Weights of a small transformer language model: 5230 steps.
Each number is 128 + 24 x the weight over its row's rms, rounded and kept within 0 to 255. Layers, rows and columns count from 0. Numbers have three digits each. The size before them is the row's rms in percent of the matrix's.

# layer 7 MLP up, 1024x256, rms 0.0987, rows 281-291, columns 0-127
099:106158166120136128109118144091104104076153107113085113129085112096101144133138120156104126134132115133132121153117126125150122122155114120161157121113116086134202118161118136095148164121119108104193093103145106100150125075122141093126102135129103148131112101094129121126121117135084141116149163144118118114135092136130155145121112128137120099127093137128152140117133190149116151150144
094:141140132117113135100108099097134109158140131145078087133132134144108131132138101140109140134154180125101162144127155169154161100056142147151150138123144085165147112101157113134173084128111156082142118137140128157118118101123156107081085142101153141146107133116139160141164164099131135133119099203137095132155098107150135129111149121165105139172092164090167157129166147133140106131121
096:128134153163127148155183106147144106151118122156147153129131123088144113165118130121179121107171147121100097144079163098133120118140135092124104146124120182131135109102152108119155101117127095110118098183138117101164129113148139140141125152122117149140120137138162108161149155124135158137119133136143117090164139112129161142103134101077145095093153153141123146151160092119132123152144
101:134086102156152120125119128150142109108167149136138115169118097080107101134118102145157075102118076103132084170096128143131117159100149140137129149102108136090071111133099137128129130136124109127110132192135129169119137186108180135136083131117137126087100169122110132153133091099093118166116092120142157123127174091102110115128125100143117124106109142162127119131120121130113186117130
097:138126174122094133140091165120132086130115112116111145092133104083144165145171105156183123144104139141117141133104142136106134086145147100104125143171166172124127153102161147125138130149118125146119163123180117131097124109138148098135157046115130110166118126138141153100120139138099117096160128055101126166081107099112147131136172121115113166089118137139127112125165168128155096107155
095:164147123105113130117114108159166141129138161150152134129118138090138140151133129160171149090146114130107128150152158099114111117148134150094123144118084164124134133129109104135146114148125090129113130112112121113140115128133108155104128152066099125127137122086156161134144137134098138098076118158100153129095091136130099134127159119158161093160106145128111126125118123114139178116127
114:068156132132143106097100132114109167158130147098091168129110093129132082141113125111116147148112147160126140148140144086095113153151138095123126156097152161107154137147162099133137087131106094106130093104168163102131110161126127120144112142183096117147107120111140133076137157113135104153142134149142120120081158139098163121124107174104150139100103135112125119130105109133170108136138
090:107175107102144090160115103113143131096181131151168133113124107113134134102102119134107128159127110093152161135127141139146103134097106112142172105160090128120146137099167100176133103129105107119172140141115133138156103097082129118100159168146108097105146133153106157124119146107131110111101150142113172081122177127111146112114132137146159130109140137118124122120065153121143107154077
096:058127079159115162137125142139156104128113147156162113145185086091069132120127137148145111132131105119158124140157151095161120115106123119129134125137151122137148183174094135163100142145157136106145105115162102114150167124140156109104131150136103132093168074117112114158175110128124146136102126156108141120142128164109156154110116102112134112158138110141127140147129100148128096152129
100:120136154128175108120115118131158135142096088103106164138104159121110096120118144150099093174138096133136132122080155168122115135105091122157162162110137119148152161129130113118105118144117108088100104133136144149088099141097092072137105134154131138116109129081117132138130156083114091133152111105102117110149101089110148144142106130129174131139139166103064146131149156154144119156104
093:169152122122127124131107171134122102146129125127109154123152117064096109128132112141137166117110108137149085155111145099110144139169143117121097128159161142105128126172114132126136110167105145111102128128161154062094113133120146136118108135139138122142161178127146101107148111145108130147173114171126086136102097137134130116138156105139144164101151168086144151139123160091112172107116
# layer 7 MLP down (transposed), 1024x256, rms 0.0521, rows 281-291, columns 0-127
105:154124127133122150142147144113098144136098116122039138101128134114164151138086108089117122234118152153110137126109138141135136131126131156178139139131128161115116146130086119172135128112130137127098102146096156074113116128132153128128101108127109135136132133109161120132136093255131162129128127126138134134143148138126120136135132127097124158136134095154124078118129111169114131136148
100:135136074086157128137164160113097069115074162104153148116131152153161123111130132088126081074127134163136096147114118120094146117156148135137089086127150081088082122099123124128115125139171136138121132133154121139157156124112133146176131118148092152136145148141120132084108146110123138108125134148137141101094149128109075139157121103126126140145122114121163132133128079133137148163133
100:126142146137092162134121128116174138122115145153119158136105104162094131083151131119107135136105146137142111155135121139133173133117111172098136108117143097101146170165107133146141148093171143133132137163131152119117118107146158146137114121113120166134103139115079141105109116092112102130120143114090152153102053100127106120148134168104096159167160117137155083096130127102126153125108
095:168107113098104101135142124128107140074149142110135113130124122088052114155118142086184169146160095154129092160151149128136157163122154127140102118108092149116096165159135119144086064098083125101154173145133136111097121139183114108099097137122111149169112140143112130163103094101100114136122117156107118142128139106102092174149124124149114117119130126119123126121118130095089140162154
091:174149116119160113098149115130126139118122127129131154140131138118140119103142126193111186058106135139139112124127122136146085146122120093155133134119131125107104098150139155137135129084162126124140098146147147144128118069135092135143089160133157120091137148124111105127149159055106099140103121098144153110153109122116136141087092168161132134130131129155105169107129098086137162140078
103:116095140087132127098118169122098161127129179149112134116107122104117144191102107104067125074136184133158151102107069085088125156127144125180108160130161149135112108167142121155120106092103116161138139123123109142120103129140133167136108132077098142161163141100118137121177125124158156131113120133140091111143099131136168152117117117118133185121118109133163126116159103106140160123134
123:124121140117124124114095151156126072132110119132112164106128139135100140149144111175135101048142090150105128115151106157127106171128156121112151120087197121134139123123134115087135100124096154123126173116122132159133092096087097125114084176152096101098108112145139082147114129106117072119071097131181090099102125136119132130135106178149142132141082119110158106108115109136138135172109
091:170073137123081127120137167129127145161132147178105131118088128129194116155109085155147171100178108119131118137153125151114120092137148127096087156123191140122164140137125127124128127091122172121160129150081137114155127134124155158118125123112185112112101114139155127130131158150104120143139104131095109136100127130130148114113129116128100124094096131117135115156127135137124151113130
092:122154135130099115127191134143163084141148138147147099120133132160086122124120130126193182061187133143132111125106126142102159152102148106182125138098158114110104123142130112128135131159123138140144155120145128181131131096126105148143112126125155165123125125127161093198132134082155149123127085148133108149127125094134108141102149125103153091132117132114142171098129106098141104099108
103:150109111156124148124134151154197101084140208128143117132107075155113112144123105100173148139147147175140141133138114119124140129136117120136118134111091121150149115166125147108110100118140139138113136151081114169081141154118139152076136125124154120095092128095124126116113103119129075112178166119123100117125138134125113120113125174095109164112110104141149137143137150094108089150166
087:135129089143094122119082096134146148086139129139110072096155135149142131132093103195070134128152110091080160128121101126137112114164148143184144114122164114154170129131128147133122119119120112142160148104157123116119151189125117126147136161127110145086123130147123136120143157102135110136108131131143122113120117125110114166105100127172116132133121129177103106128114162107120132139138